Weights of a small transformer language model: MLP 768 squared ReLU.
Each number is 128 + 24 x the weight over the matrix's rms, rounded and kept within 0 to 255. Layers, rows and columns count from 0. Numbers have three digits each.

# layer 8 attention key, 192x192, rms 0.156, rows 169-191, columns 96-191
128144180143157107143163134129096170095116135136122106127151123110126152120104135146142126063117113133134158132133106088107137112164096136156156113095089125131100156138106135079128134130154181090157127157101118121093105102160148146114115132131155176156167129114094183103126116146099120142
124141143140118113112146117119132134123163136111108107136121160154133119130139131121100111115097126142111148146144111126157120138135127118148134124104109088140116133140133118151165126152122155102129126123126124149126146122135122148124130126116115118128136112091118140115127155111140136095
127137090119111156107142111143139089123123129137129127129132145106151139113148141151138142127126131120117098175162116133103132112100119151160117157125136182130096121133149092055159122152123113105147136125131114108128122130108124136131131123143111134123138136131121122151115108131131128130
145086156161115096147153112108157155142086117156089089156096105102123122141080163087114112092119105148152123121121140094124123130197106081108150145115063097117147103161089090123129147133171132099121124181086132180116149154194132144167143116172136152130156109063110185098180145137090133099
140111160141124151139130151122141110131097113171122142093133120103116124118141128105134123132127134131124149148108145104135112103120153143126138127142154112130149133122139096101106124116124146148126131124143143111125098117121118112110123117119166101117122159146155120115150081184125124115
112158153181114116150121130124105149114139134093141110152114123150093123148106121133083111157100103155131104099124170139142118139144150125115158129110100123149094146117110180184087143106121152102119156142123116148154116113148143138087119125139133137131175087143109138103103175136123128116
114149122137112108108135128127130133117178140077117107136085140123130125144133132139097106127075144122116139113114119141145125135173147136143141143112093103121124129129133150157133122150131139098109131136132105143137145123129131130138126129150105132129140109117118135120125163113143159112
087118123122116154086107135152108078108082139123134148112108139116114126073192081130143173156151166126120126147119143117131087146084159144151111140136178127118131154112140114114132145118104138177129129079165156118123109130096129119138112135080160123124127146134153159146115131132144108158
056171131103139156100089072154098110124157133101122164106106144159120107103151064157192165092146127120128114124167116145163126134056087146119122160121147131107135176104133161087155106117158137192145127087140157120144134078096149126153090140110184123119050095123157107143119096079158135190
122153143146121109104139107136107144099133140062109115135098132173156141128133145139117123148105126129129134093127124130138125161140152137141135113102099081119112147135129168176142151110120154124130124116147090145151134119099124125105131129159123145120150110126114166116112189087117131122
153086104116141094133102125096071147114116099163120130147181122175091096151108172148103142112108141146124096121120111132144089139131095136152123174065126135087176118120105117123137161084146134161146125166113118146095135164155130115158129134100180130149158180079099133112120125081131118130
139148161128164115144160152136142167110173156122123125121118122142131114129126151146157143136128145160100134113157112143124137172153103144143128118127089154103118151131112184134121126120135121109145118154085097115134135143138114112156141138145110142132118091071128150088150157114140131142
149120113115125131083108111114128072154149091109086118150118153146155118091142100128126121125122136132080155186125114137197103139115153158137135115085146136147154054155143086124192123146125071107126150076130163155123126116104093185125133138117123139120136114107111126076097173108120127104
130128146121156142165105177107110183137146109123169133101140069116098120171125174107105112169117111144138151097109127166090132166182109111107139125146099139129114135101116180148082123141139157119132126199128118083154108120164104119141181111143136102123151119173126115143158080201110152112
100116135146166148128124136154098145124172126078138118119110119148111120141161102129167126179139136115132104114140105149125132099113122147096121151162140128130136156134110185163122110119160139144116101103146112150156177110109110145127151118123146100124089157098158104120143108128173147153
133099115118114137143113131134154154148154133152134148120167110103114106075152110120141165126149125115124148113133111166124138150100097105111079127166146127101144137164144106147105149143123145133131112132143110106135128096136126117113114107105107117153125162112124109164160040125147128132
137103120113114135122117126134120132143112137160152116123149136136138136121128103129146156148144119114139117170130122098121142108095110128098128131112165157138110118122140099058141131124122099165137143131133152128127108148108160114114115148108143133141115165123145087125123132155135104142
145129116127144122108099073138122158147123127082129126164114173171129108099151129115079147134108119132096120118114109120123127121127176151138124156090148113115139164126140172173169141119120143127134126127141158119122135149108106156109131143156093139137137091098133133131106172094137139092
095154085094124160107101129154090083138125135104122156117119148144133132099194085147163141143147152132124140158132137160133113131063159142114118131134164151141129123100132118091146105103108117175117133070147139092134117125117125132116127118109146104139115104147124106163092087123158117144
134150135165161116110135121127122094187164116094116138147134105138132148085131153144077140094120106150150141148136136149138128147095148105111113150090101157170110124133193138117139130157145116130138142145167143145125145129136113143138086173126084133144112074144135110112116164118112136086
091153122122095148125089127123130115167129129102130192135154171133120152103129077134145123126127151118106156159116134149159114109104172140136132123138166141122138123132172127128111102128129130124131155084150120125126154100091108171091133132110130105101071142200141089098120143122127140128
117156097127156170097134100174112096133157127085164174107139143124161139108143087135160124128155160103088174127141116152137145128099189142110132110154214134157131163124170139165103109138129124177147117082168134084141130087083089138144154146106090098100086125206139109123113144110145134139
121159131127134126149113155079126153136161116098099154156122099108132140188117154138103097107120136140140160093082120189117124142156120135144152114152072142123095128103137160149107132162139139084159146169124079142123108147178113115117126108155159145143163110159078155129108129133097147123
# layer 8 attention query, 192x192, rms 0.164, rows 170-191, columns 96-191
154068147163138180064154123204161139111151153059153081162131155089161109096115122067100073141109147085232101161103104109191103132082198085138119115182181005139164165178067173161119127185127122088098042097211102140159079087083169123138068199143123164131148113150174088066078097093193179094
122129103097122105109127156194125164165125147098112097149110112141129132098174136131120148152122174080167150157150115148092111158132150119156145146171099113133124124100139142102148120170155129124129110160143098111133138095124117099150099188158101113151164113108124112136143148127146113127
115130133121132111140162134112136127106130140151129136100139117135122112144115137127118156083136109115109105140141146091121112124156123118133152123117149116135128120134114104116152139122125120140135117146120144150098131132162131161148139123126127126151115152110121127128130078114129107135
126115145158083175142111162053120119124094098188183178135141131106092098145116106079190100155120099182152094104115051103149183104129136159109121118159144154087129103162133098072150146081148100083115159130083170108105092144144129112142157110092167134083136144152133139137085064151155144122
128130147142136112140141146076094136132089115141117155099136120143136135138114136128137135130115136158121169147116151133165105128134116131106135140096120146101108142146140141160101141109135143153156163125128070153125158139127123154107158123122112107156133115118118108126088142182095121120
170124156152153106108129134152123138126136178110167078168157136119132133123115106117124080137121092146178155118077154117160096174095129130115092089122109086138135122161078164159105116125099125128123088112169105135136142131115138121119113147122124117172136141118134127123100121125135150138
108125106113096165118118138122076111101095128130157117140105122148144119118147113148157151187130130150143118144106106120138130140099107124126111158105168140101119078124116126098124111116129114137137142120141129113143125117117132102105126131131155119121148120132110173120125123115138138103
112095139124126118131089116143138151148208125130132085124165117135138107125123171125121129127138099127122117105125117133122095144120082106088137119130092085103151104145094130172120144147114156121121121164151113144111144125140141115162138096120098122147120130123138105123148101124124157104
138152134113148135137109127093095128104137112130122123119153130163174099158157092156152124131144123155136178114125141113131106135109104143069116142099141150134108112147098150116102095126121139146134137093140089111132139119144115109066196120132122113165128122129102130122115156133103152139
147117104134138154118082098102119124138167097134141131122177144145124112149124121137123125157121120136089098118136124138146143129126091126098106144095138140138107121131140152132150129080120088113120162111138152117120134129126111133118139122116115112115140124126117122136123131109141152120
140137140134169098124121119148140149145166139151095083141185143103139129137119146133103096098154110135119149138150139171128093116133101142125132122130072174158114135127071148129096154102126120130093120118148065131167196116133115121043130126123110102172096131118137107112140168139099118137
120147116158138122101116151139098152105126134122146091103189164180113083129169126143101121150093111144132149181128140162140119138130147132130155152105133139133074093132158130111170141123127098138121143112150095153106126128129131139125129130078133105192115156094160084084097149118121102117
082133120153126165188120167051103131147097120143104144119126101051097155132114131137126121126112155147129131078118133161128144164164102134163159132094056178128103114100155148149088154109136133104146184148113137096148139128102119142150102118105126178136137121189118135159145091178099125131
126096176143111115201108098110139182105161127151133136149152076137113111149077137118146119131154080131157095086109096158110149161136126121127164150160112077087149102143097135193085129120138157131129111157091122159097132081146145113154130104121135118091134171134162124155136092139145130128
116137140137140164110187171185158085152134169115111136106094121080140132111113143123116109105101138129148127115138110106131138140128150089174165125134124079121126168115132141120097111125111138110099111093139131135162139074139135119082124154160138141108160152152135171132163110145142132118
098119101097103154118093098128107121139123117145105133130106121148120154097115123121182178126128093113082112113166097088126171092146111110136121149105105153088120098116184113100154163091123103116119191130094180123140160162126131137150156089147078152104129105114142126158125144112097121130
131164097105147108098125117127063109126151120111164181151129179173096125115110141127148153139118147148103112102124116124156102154094094164109080151090140145136124130136147147182125152126150122116136069097153170102152188128124088167126145134079130126156122103147143132110131121078161153115
120146118130116152106101141145115154115115124094159118127132129152143126112144127108146095170134142145163150114117110141151133129085115135114107135122132129129127114127110150113150100124119146130150124125156103096131109141114140109164120140132163109147117090124136124142118146149140164109
120151124116135100099126161164137132148153118102112079155091135129121154123145163155071131135091094146100150158185169155115113138173130107146115163079102131117137135115158112137148155135124128126134133138131091136142186161077103161123157136119111136179111122109127120149139170142124105129
134126136144106118130129144134123133145132137143146149112116145125119127107115128151126122145136113104130140132111129142134129132138149126134143127149145133119133131124186133156114118139143147112136130130102143144125126118121129128128121133125133148103138132164149148126096115124120114111
146132131137116117144148132135120137143117142099112147137155132111131134111127148150106129128129150110139126127111146155113122129128142134142138129160111119150159140121156137161115133153142146120127091125119140133124127124129129138123098154119138140124134130158140135120157156133140120107
113184148117151131125119188118146151167102131129138110117142113111134122105147100113133078165121142141115156154122161131134108155132124132107148123148099170159084101107185141119093093138127154136163144125150071107135117116149105126115146116130107103137123106156100123143136164158125136098
# layer 8 attention value, 192x192, rms 0.156, rows 128-177, columns 96-191
163126098122108118136133157106113133094139148128122105108109149132166149135118165138130108106071140109136156088082129143136160131164131134104124090087141140135134151127142146121132147123134140127147138118137138149162091146155108097164172135110132128091104127126124127102147109132068113121
095132127114152091134116124104125127127141144133089093127137085111081119139156128111141145113157132108117101103114139134146115133136139108173131135095115113136103106107119123128120137105136112126144175165113125144127146118128111164140114101150127120157125128149090104139098110107102132097
098099122110123133149147152127119128125130157116145138080113123115111161111168139180132145123130111136136107118097132122125147137130131127119134129129135111118142151168116171126119121145147149116131168129145118105163110109130114159157164127140117096095095126126138171127131122116115145111
083114138086151112110153147143089084118142106146137122141126151107107171148122138173100167172172165160174119102117140120140116133133151133141147138147143112134126125107129139141100133154153132118120146148129105139139135130158132159091140087132113139155111137139146066105119155116146116130
135128116111091106128110135103166148129110149132096158154161151124134144136125128118128137094149114135097106108126153105150138115149142151085063127176120119154148111140126140128113174098161131128145123149133155143134137064099077158108137137130119111107105097133148118117116138117177116121
122128167120102144155136097102135122125151137122177133124150127121140129149120172115130108099120135160123120166130122138135148121133153152107130139096138136103127135164126116137132114131153137127121053119140148109176122145127089153143131149109101125075099135147128105106144118122122101106
171136172149087122129104112173102105125107114112149121154131077135104145121164162147087146111150144166115117184118131111131115154092132162040132152147124113154127142136123130102143149098131138171150123115114116117169149106142109095116122090119117115154075095166143152112098147143114150096
165110149072128160118116082122111128121120116139158077139140121115117137120137144114135124114167129150154102136116107131103142100099135142167141154132113136118136075144126122126113109111122122105177141148168118119119141110114111186131109102157096117164164144160206135173125135103106162046
145127115097082137117132141112124124139131133110146078151163164122131154127088138128119100124195115047121128068127136171162120116102103127159123091122151134131102141129117107140117141116079080163165144144169092130119121160127168124114092135091113142151115148146211129140149145097185156112
132118119128122139131110123134137119120119149105135120111118098126143129107112163125140113129143088132127116130115141111157152133116117135086135126096109150151109127167112143156129113131115155146093112101128129126135095088105116127137166147133121121099165133129154137125133150120134122084
123122127110107112161122137126122137134126117119127158130112152135120155101114120139116118122178099103107125140154134129124141144111139135085142117143139141144140145102118136120129102116091154147098094131115109127143161120099093142117128143124121112103138086160145126121135128130139114129
120109144151110125112121150139133149101119166143120131121166129135157152131090146107113125133118146147122124127140139124103143151152145159129128105146165128120110126129135118142110112119152128111172086151145146118105098098159114128137141133096119135093124127121147131082143122125124156084
105131126117119114148164140144141121163139128121152156136143170135151157146121114145099108136116156146153163109110152098097095146150152127086119156116099117135173142138113149141114151145179157098116106144129139111142169119139110204121122166123144127102135093133092153114156159109101141135
107133109142172128119140122125149122128141120105118141117095156123154159112091134146123115128137155150149143129134118128114120145154131123113147126101126143128147108154119133153138116153112115133118107113116109106135148134129116145165148150130160140113167130135110108125150129125101120141
134121103171117064090129156125129124123141100143108110142156166112123103118128133156140133113142139069097203107149094141125117104147103140180125181136141097151151100093134102128095163174146120182185195160139131106117137122099192107153182109120125137176126153115131124156144121118138195130
173143117143119198106106109096136097133123170139115126188107127133181138146134150089121115103090116111086129140135130132142121154126132146152115123112116132116111092152126149135134114138110125062133092132125148131096139167161034192136101122152132145141091094115082169129163141128124117113
120122147123151137174151127124136097146137112123093153103125116106151165114144110131142123120041126158136144137113141099141122101138144109117131187111136116127121148172132154148138114167198156072110106102119138138107114126116098148131161125130150133107111108107098108134120142128139103124
151136115148091140167124136168111122136128090122153109104133119130147170123084123169087124169135144063131153110115098136138112144128113103117152114124138119090091111142121129122108115164108082142133180135172108127118093126118146094131136115115131131148140157120199122161123117120158135158
109137122112067103127134128086141137147119163128161108106129159132129142117115164150133146120121144088126137115123141120130132101174132142176131149139124123158143140140109130166124141169133136143163146163133139093120112125092132176101146126148154110116106128160171132128141157114127125088
096142142126133146134182134146126147110130123105115129145106095129147125117104117102108127128074135144148112141137133121149116171106132148123148125138095118104161143142132144129139163135133149129122121082132121135088126114126119090140172114159130123105133132102118118116096155135142121146
093162129119121109163147152129124153142137129121149147090142134122128156111149121170149102162127122101184157070132141143097126156139149080166175109077136148153129113099133141163106096169117144146100154144081114103093130144113168132115102121120187135118167142151130101119145106096147115124
119094112144135107161127149134164115144139117123074108134142148135125126106107108158105122100112103142084169112095140100129119134132134123116138142109131135168147118122099133150124132154097130126112135115103104158172151149099089151109131153161129137127155121127137123147151153147109102131
131146130125118157140128119133133119141137132127102165136105168122161158136121113114094134135106110111139117123097128130125159153133147139082122103119083143153105150131124122128146098062092135076046093109143118163140089125147116157105072130144157131086102148139128106118165142144119115149
131125125143141097146094149126122129172136105143097119088190126136123162148117138139109117101094065162084174092108119135121146145111131153139126155052123162122119095113115124126132104151125128110104157140130128133132113165083106127140115143099090126135118111126133116182111124134119130128
154151169190202110137119140148120150106123122132102140139106082152128098115116117126125130134078134236102180164138094123115149142164135156155130135137145109109106126129132114110125113139114126114100116137114136112131121168156148100143155142174113101129142119105077151131140111133087163103
131098148153129109067132127119173105145121105116104159141163138109139145132140120115147093136175122115102123143125121136130146111104117176117113163121079155116126118128123120137127164072110111120153132139139106146118150157081127142175144116111137136172149124114058158134116128113153170136
099111129159178101152146141130104142099166097143104137124119075134126144121125089111095109140100168165131166100136108119112138187155168128187124106110186104108163098114127123123107117141137127124132077167149113125134079153121113108187109146125139120133142150088077135111119128110082148157
113155113144104143119102117111122138125134134135091130116132114137123087088144099087131127116132105113132117090154139147154135135099124130134098108141119120101153091120133134101123118134158113117102110139116113171128110134127108094100108131128126128130142112100145131131091119135133085151
175121157112106120134103113117169143148148135122169123135138142104096194133119150138094105128122127145133116094159155133136164110126114141084121134114119147159145118122124116142119109126123140133133121158130143139165112129141105140142105145103101115097138119120131139127116132102142134121
108112126130155083160146130127117156119097136123095125111109091136123109120139098147146163105083135130117132152142096124051098116163136132166109153166163125127156154130124135141147140114148142142181152151118165108130150110093179163163157148140132124160116119112127140153147115144129156129
109119091149138128142135137128114139121110119130090119102144123122115133099115136149125157095137124149132140122087123102124107123131160115165144163114139128118148127141115136148115115151112124104105142119080121123118125102130117155097134134170142120124151105138130098137128136144117085109
106104128138097130112131101138154121137132131121138111150156141109136145095107158145113144142176124143118124123106120132142126119127123146115139130151106145115099095162116129139128112121103096143126137116126107127123101091135148154102142121153112133155145157135169133142151147137148125129
102123145154108091112091118119114119144131108128114104107143129136108100064151136133112142097120094129093108139091120114127149130110115135132119124142125124090118151126120128144136125088115124146147121128163123132140115149105138140137110139122104123172121127138154131143126117137084136145
141110125127142105134143135160131140152142098124096126141146104123119123132130115140132138145132130106122137113103148117098084121137144113100119133105132132104136118101119125141121153084092123139110159124113117130135145153081136142133161118125132133156164099124091100141129141141131122168
141133105157166103130132123147126141088132129087109144111130116125119139104091133143128100124147112154138150138134118130127142163139126116089157113127126173158139104138109119145138128133090142167126084107110110134138128123102116092168164129094115124102169122118138127130122115116129138110
131152123144152128113134129142119126118125138120111130145139109124141146139107143152101147141107142161128125138068135127146090140152126121128145098091081142165094122140121137133134117112077102089107124133118115175128120167170108163087123107148104135138136117132107134099137153141117101143
111141139145139137121119117126132101128128117110115143127099149117125153132117143146095125109109130132101154128106157141127169153106131153126142157108096131157136131137123148145129128140106144165098077110132114148146109122143086124128137152119140123119108149106132082116131143148103134102
130111130127121113100105160126132085108126128131131139169084121129155123152101158110154130111111167137120168160137110146124136110184132113105128105144137149106119162104145128145121139148099131134142087109118120121115162144113146105158135135134144144091133140139119114087117130120084145125
124159110136115167138118146145126157139116149110129107107135118143107170165145091118076149126078135091083133098095132128138082148150116119101121081100131114142115123126124135138141142151111113091075148108130121148125106127153078141098146102156125112096093121140141135125055140139108096143
096151109140078101133139127125137134134117156134150137106131154123139098143102111114131112109104116066133147115146145134125144136119139127135130126118134116124148147154132135136127171137140169144102122111116139126124115094111157103074127144121158119067145138136123112136121146126122112129
160118128101147143134107132126145100120112077123113142167125115134116134112130129131142155103123130141109108182135108131144129117090146103115117158140151124132119139105134137121151127107094115133112126092109122145149106124093125109128102121112106146163086128126109087150134133149170115137
186133127172135116107154118130147106123126114137169141133135150117169138166093113139137094123118138147141158131112099144107123116155116120139150165099121131114147099121130112138109149123146132147134117129099132121137135110130147129165153157108125136149154150118119132135188128118092140131
111101152109119113123141113116155090124112116113127107120155123090158151123104133143150142152153163116152123129107116093157163131137109165084127138132130147103096140158138156119115138095175112119114128100138135154149143140135087140141185090157110140126115123148179133119125143114203082131
112151126147110137107141136143112134119126123136118099143127160138135123142114142146105130101122101095139143119127125138148124100162128121190146093118120085117130107168130116136115132198114082118173105146161125107085087129136155135114102134127111133150139188099158155139159126115161158107
150127114121103148101130146121142152137123118134150114141153110135116128114137102134141125097140113126089142110143140099131135137134125130114092134139149088108196131081138138128117150083139135121140142111133133120142137103102101139121130137117132135121135096140152135104131135120136126141
133112127137139129180120149139125140126126111107112131103158124131095139121146110144105110116118105127146140108141113131104115159106151092137156106097150148158156103122116132119141066157076121139112137110115111120123125138135099097128079112113123126126165107122148141149123094142106139099
164174095132163135157120133101149113108132139144152118147115150122127120141086136097098134108066122179125139114146125130129153116129130143141098145107158130114173110135133121120122103114120103079096063137096140130152116121138088084135149167110120126112132118103128120144153090140089090112
131133118115083131128116119129112139149144127132171137120128135138142110111105122140113148138187137119118159124131121124129120120141128142106116133164163158121145127119113106121108119126143114104131171156079130121162126100101087138103151132156147117113104106158163124133086137121096060183
095107137087123150162114141156115127124114110105122122133117122135124183092167143131116127151138120139094147117178141151166132157079143128108151096122137151142134141120126148119122103184088127194129155100143074150091124117128110079125122097118148135133095147122181096124094137118157134122
117121104139110106120132126145142126120114144116145125118133128132135116095127119136182111081141104149142121152133120111136103127108096103068129107132153136113143151113132108128129151120127145132125145081094136113147160122100146094165162170111139148099177112140140159102136121123139123148
# layer 8 attention output (transposed), 192x192, rms 0.157, rows 128-177, columns 96-191
130121094108113153136084049133130129118144135135154143125164116133171136114077155125183140123132119114129158122144120113124159136135093114152121143107110107106124119178131141116118123117100130128135120105102130160127147112126131155144112134116144121125156115126164162152109137130152144167
128131153125160126109148112146113121108098136099123137120092146140142136114122144161115138118138162116141144200138128142077122100126114140121111128088140152148104135155152127083178133164095146164116100098128106144129118142099120135117154146112139123150136099121133131099124138089130120143
132119134114115120101109118120135113120127122143128097151142117126132143116120129120102124121118123151110143158138121087131104115115099154125107120105140153115121140137063106098163118118110153161095120116122131125099139141127126127133121125102136115171135140099123125126114110129144106155
149125148112142146144150124149172163089175139100091099136131136150130106116096121141120132100141128099116149127131095095137156101109116125111129115126091104155129156161089139128167144121097171119117092136144135120142135125120122133175138137153103116122124121078113145109129132121116144134
100105141174128123099110076135105108125113134109140090142102130152113128127122119125142110108134088128128154135158110149135131133103114155112152145102165129133135142140095113104171115119096154135093111111137136080142112178115133117147095117109139112156127120136112130144127117123136153104
139098093127122150135103121160131152150129125121172128128121103163110115144140134145138145172100098127151125122138122122141111116105094102144108130137132133092134124155073142137134132129136121140122130144142116159129130122112136123131136108139154076124119149048125133155132108134170165131
118117072120123136117095091108134130129135136138135113146122163165141114106186123124112139144131113124084106139112096148115123117121094121161083134142178144124114107114069120137202141140162139119102136120117140131147123127125132124126140107092118118156099134105091137103097124114153106142
107122118147142091124136151114142170128119119143126091119131145191097073147144102151113113158124097126131161160131138120165137141118130143095153122125123122166092091135143116109120126145144138166097092075097115132123154120146134106104157110107149122141108116068139103086106129115149092113
110181156165158078102136099133165160135133111142151112123145145132137062122116160155098114156142109134121093185155144175098172126146133116097146148148069138146117128105144121122143157141172127117124126088137093160131141118122103117128148108108100129123097125098151076131092110146164148130
126110123136113124099111129128146151136145118172130108151129133113135126121142115115139122152123099139126114128133121121143130125125149119148101132153146120080133143139075121079151141136129104135109128157133143139135121143110149110105105122109128154132118158099134113134118095133145132121
112148105145123120110096102121133122141121126167158101144149121131105104123141132142145122146108112142102103105152094126157124117118134140130112112133149124110148120148069108117162148143124121137107158142135127111134105140121122126124151104118146127152091158082110111140123091137154135132
131094125143115107132122083157127134138155111133113133118137110157130111119151139136171104131127086158147144121120094166170142137104087119118144149123129089106117127104068158143145149108133148109113114141134159153139126131116161136169104150116119111133137148115163134132132114077170156124
139134122140135147112125149180137131126129113080127100118109118115093133127120137102116103149114129133147142114157070146156103135098143133127131116143105112119134192122069156125129104118099134125082138158164117087111100155085123084179103129142123109146108125090132117149144118144141138128
144131141130094137115124154138146140132135109157141130145135138141095117129144119114160121152101130133137116107145104126158133115123165115115111122154113112095166160136105146100123115129118109117120135171124132125122099150088139118122115112164125141113106135097125106140169139124121135141
117150165125135117147135099088138115102082135107107115110127136104166151119115148111111086103146184151164151160123160124111150141151137149093158117110130126147114160174146141156137089133137145121189123082119109151135121133177139141151111150096121119133148105144141144108092171143131117137
098149119127097125151124112173119170138130129123146148108085123146136122168156133136173152143142132109089109090130138133129132125118118133110096165133136108108165097055180125127124167108130163136112143117141104115128135157119111084140111107167133150115132106149168107192148130142124127105
117123122086101158099115194149113112137146141127110127158110103103130150131141121054161143125146157129108125071130145074148106134099128149149093113130134128084139163123106113153158101117101143133127089133155144073151135154144148104148092142157114117127160143143138152141123135143123154118
146140134158131080125159148107173112114159102185139111155190147070158121116121159143096113106147119132093111129128164131131133125152097115100141116164082123149123148116142111120145127116140113103133128121114104121113120117163130133150108172121097141128126131141119123078126199142092116143
135146160144159116110119101151148141110113115107148082127140103117118114146121129098119100150141132144142143145148116145134110117102137136122113138109133132121122151158065126109124123135119129145122110121148088135127139133115120120121124122106139100160111135058139105134133117130168139141
131071118106127117136136133127142146131147159135102117172096154109129169126125106136158150119121111124107116113115098125128127081157114130147133121114134125121132113122127134151114134109104104129106139162103115118174121125110125133131114141116117140088149119141096136130180137133112148114
148143122117186113090156150157163099135105100151132148128150125075093097106113120138104130150096132159137143157138114083133133077119213153143098082151115123122122175150104124091153115142123126124124124175136113143099137112112116146128115210104149137132137141075154138129165156137115115161
142173130121138137106127135143146141114134123122146122130099127133130149144140132118139107146138140121141110115166079154112125125126159118123125144144110107097142182144077141103145112144109136115130138162155119097141085140099157094109122113132119120136105120100107126137137137146143152146
142150105113119138104118135157142103123123096147176119117139130153106138126159127105142140154133122123124106129154094125154130137127143111172105150153114138090166119098101123076148162131147085120122155167138158085123141154102131137153122113151103148135126143114163099143135126118096121132
098143119100147125125112123157142134109104155165146120156127089077165178106141150149140118133138095132118153120133126123077157101144103091100144132119138150123074153164118128090138084152130153140133119128119098139111114095160163130137133135125144121163164146108131155131126154140145126176
143054123093085142149133125111073124113116123131108152128105104117146143144140127140171106125131152132129124129093152113145141132147093117156149086094136129137126098132139169151103091121072153120163150148087139153109121101127130128128124137135168114137175129181091132089149147113111123145
115138170142113126147099121075122122173081126110132144128119153105131146127127104158158118103138149125135091127133114129085158116117141101103119151135151076124149155123139099112125116154161143143146151096129140110132092149145145103149145096116126132107157097148170114146117101123145118126
136109161118129132125126126103080121104131122135086135153125130110142137129102149125171117110094103138138093137124112137157122132134077078114179103111083099110103141131105154142130122135069119125136134157119130135094127100125164109160134180137165114130165124168110134129147155108110127154
109111135150140110124145132133103112125114154143139143130116133128163154130115124141124127096110108109111146145108162136105120128135113112124160129093128131160102093108171090143123158124142132123127110108151129143135136120137143148127131132123130155112140118202124140137128148161100118109
101113107139146149108142107150099097102103117122160097150135128133125099134128134137173113168156090124136099142139088125170151096126109118112132139114144136137126123142078093062177142117104120148123149115127123126119106125111140110160121131116145110151113146065136149105131109148132138124
113168158145134122121081152097121123144138107111088142111136105124108139161146146079144093123140162145150134103120120167129106165110132144116130113127119127111087150122117170163076087137130139131144130140132122096123118117174123123103135115124146087133115146181085126129137104105148126138
131134150120120113117140140151157134129131132137114124147118137147122152118136105109130114131121154134120153130137126127125095122111136137131125122129109128106131156155097134119138119144099124128113128159141107113134120154085139117104127140144128150161134149104100090115147153125125131154
151127142151130112126146157154174147133135104137139110106126135160124120132157102140101105125114133124134120161140120138117113116126134130121113155145104130129155160116078116084154133118161131124122140157140105123140112140097145129125113117138091132116099152088137081098134131131111131131
141144125119151116137121120100128132097112113141146153101149132136131128138148143122116115111131156120154113150106140140072113164131099114149142137134104131140107128145092103124108121157154151131143149119137121151127130104159167159084173093124129114137111131157135099120113131132167104151
120175118126151143154128159107152110144108117090125149136112143135133158121119111158121127119138154114132126113144083149113128132151156108129104140138113112137136191131110163098129097150125134130139147154141089098152104141130133120118132117142105127113100144101097114134154116132134139151
122100128129089129106082118104168142152139106188125116156145137106126136128128113128177117154117098137131088103131094137127156103136149127126108108138155101077131138160089140084148130157140102120129148169128158139137088124116160121104121109116134142115118157114110137139117122130147127145
155135128112134138162136131168159137131181126131119155126094138130140138138136133138139128143146145093119123108129085149078157126128129118146116142153106124120168140088133169093110121134135138104129152173131129103152114109076128121152126120191096146093119104125121115128164138113086126167
143124135106125124117109107140147140098128127151127119143119134117143153119134128103184138136153106128144093116136093097125157105151121132138113114145144114087144124155066102092159147142134121118143160141130145143147094127127170140139124115125132142130124141131111154130116128141141120138
164114109120119149141121098106125112169124125118125163113112144100110102112128128092172131142163157127138096120108127099144177139136117130138129142148094109083184121125167123138119118106110080096151187148111148122141119117087113104127117104114148117147132117143177131131160101156141147143
119143107110143124135120119172118103126149135129136125158095125087188145100127144135100171136140109102091124096137136140103119118151081124170113151126123158122139151092134141111125122114133119111114113137133096092147131134111103109148121135131112142162120121125090142147195129136118138165
136131128153149104089080111144129134137118132107133089130149133116113166113124141098115106130120103132133114136143137122152122135141122119130111116106122122114108147152080108134152138132131076126116123132171138147131126156109138150157108155094128145151121130164121114134097157152144146114
097147127113111145152131141086132135137138152146126161139135145149133130135143125120137161128142134127123118078118160123119119106164140136139122123167116137099150104147175105177108118145145145111156146139113123109146149111171131125083150098158130136099131127156113136121118115130105130114
127122121153120145156096152125152135140103131128129124113146146134119141127137132109150087157123139148168120119140095131147149142128158120082127103167086090100139165142081157122119095125147123100159155145125119151106120160153147113158103145166145128133131118121124127144108159153127142136
142108124126131148103106140106135118139141121136151133120125132145149098138126100112148142087155114130084115124116148115143157147052105128097069138153101096141146141128120081134170108107118110120138089113131181101141112138148133136146108109123116103118156100115149112128101105127108180108
162116163127116094128144140136138150100159112123124132129126129129135103130124147110098107158159176132131135163119166136125136170147107146123161132150084156123126113105171148163108131128140128110153143130120119158129168106142142130129071153123117134104130111161155087113152202130095112127
104114115124137129138128118132111096106086152107098141122109148144129132102126130122100120109101110138127166134131133121150093123120141151123163125112119124135112122147122107162133117121108149110098123101125110125117148146134133109139138140117141119148141115120120138150130119141126151127
112163094099132096114121122133133114118145132177137120169132130152140132111134141154114145156096112137108126114141108114140108093147144130135134114119155124116113106132136108108176132157144117130117146150122123131129113095111158135101139156114118159153121158099107145120117187116124090149
113074109113091153109134123166101147133080130155124128130150115172158130128111125142188123149100094136163149126133127140180120103148118120133160107122105154117125066158144120092117109126091127123150121132112103163131113116094158146109107134166147162139161107152095132136132201165115154125
134144129155154135121121125136149110143085132141159092121139104140115114117154103121116101131104104117122117139154111150135107113096117102122122134111108134145137142137086146094142126108132110132094085130158081114111119141087127124137126114119133114162105133069103135129147097167127160143
118136135122139078108145111119147125088178156208112101163116148103130122102134127177127155092119074125073111112110144095128143058173127141129118112143154128141124094132138077149177143104125141119102114129097137090145138107141109135098133132094118147106106162135133153109131125126131113140
127097087129124149137114154119140121179130141137131152138145154132107126107138112123090127154102146161116116109144121141133083133115186155131118138151130130103129164135124132139141126116141098111130125148149136136134117145104128114107130110127107125115111136104130113153121083148150153138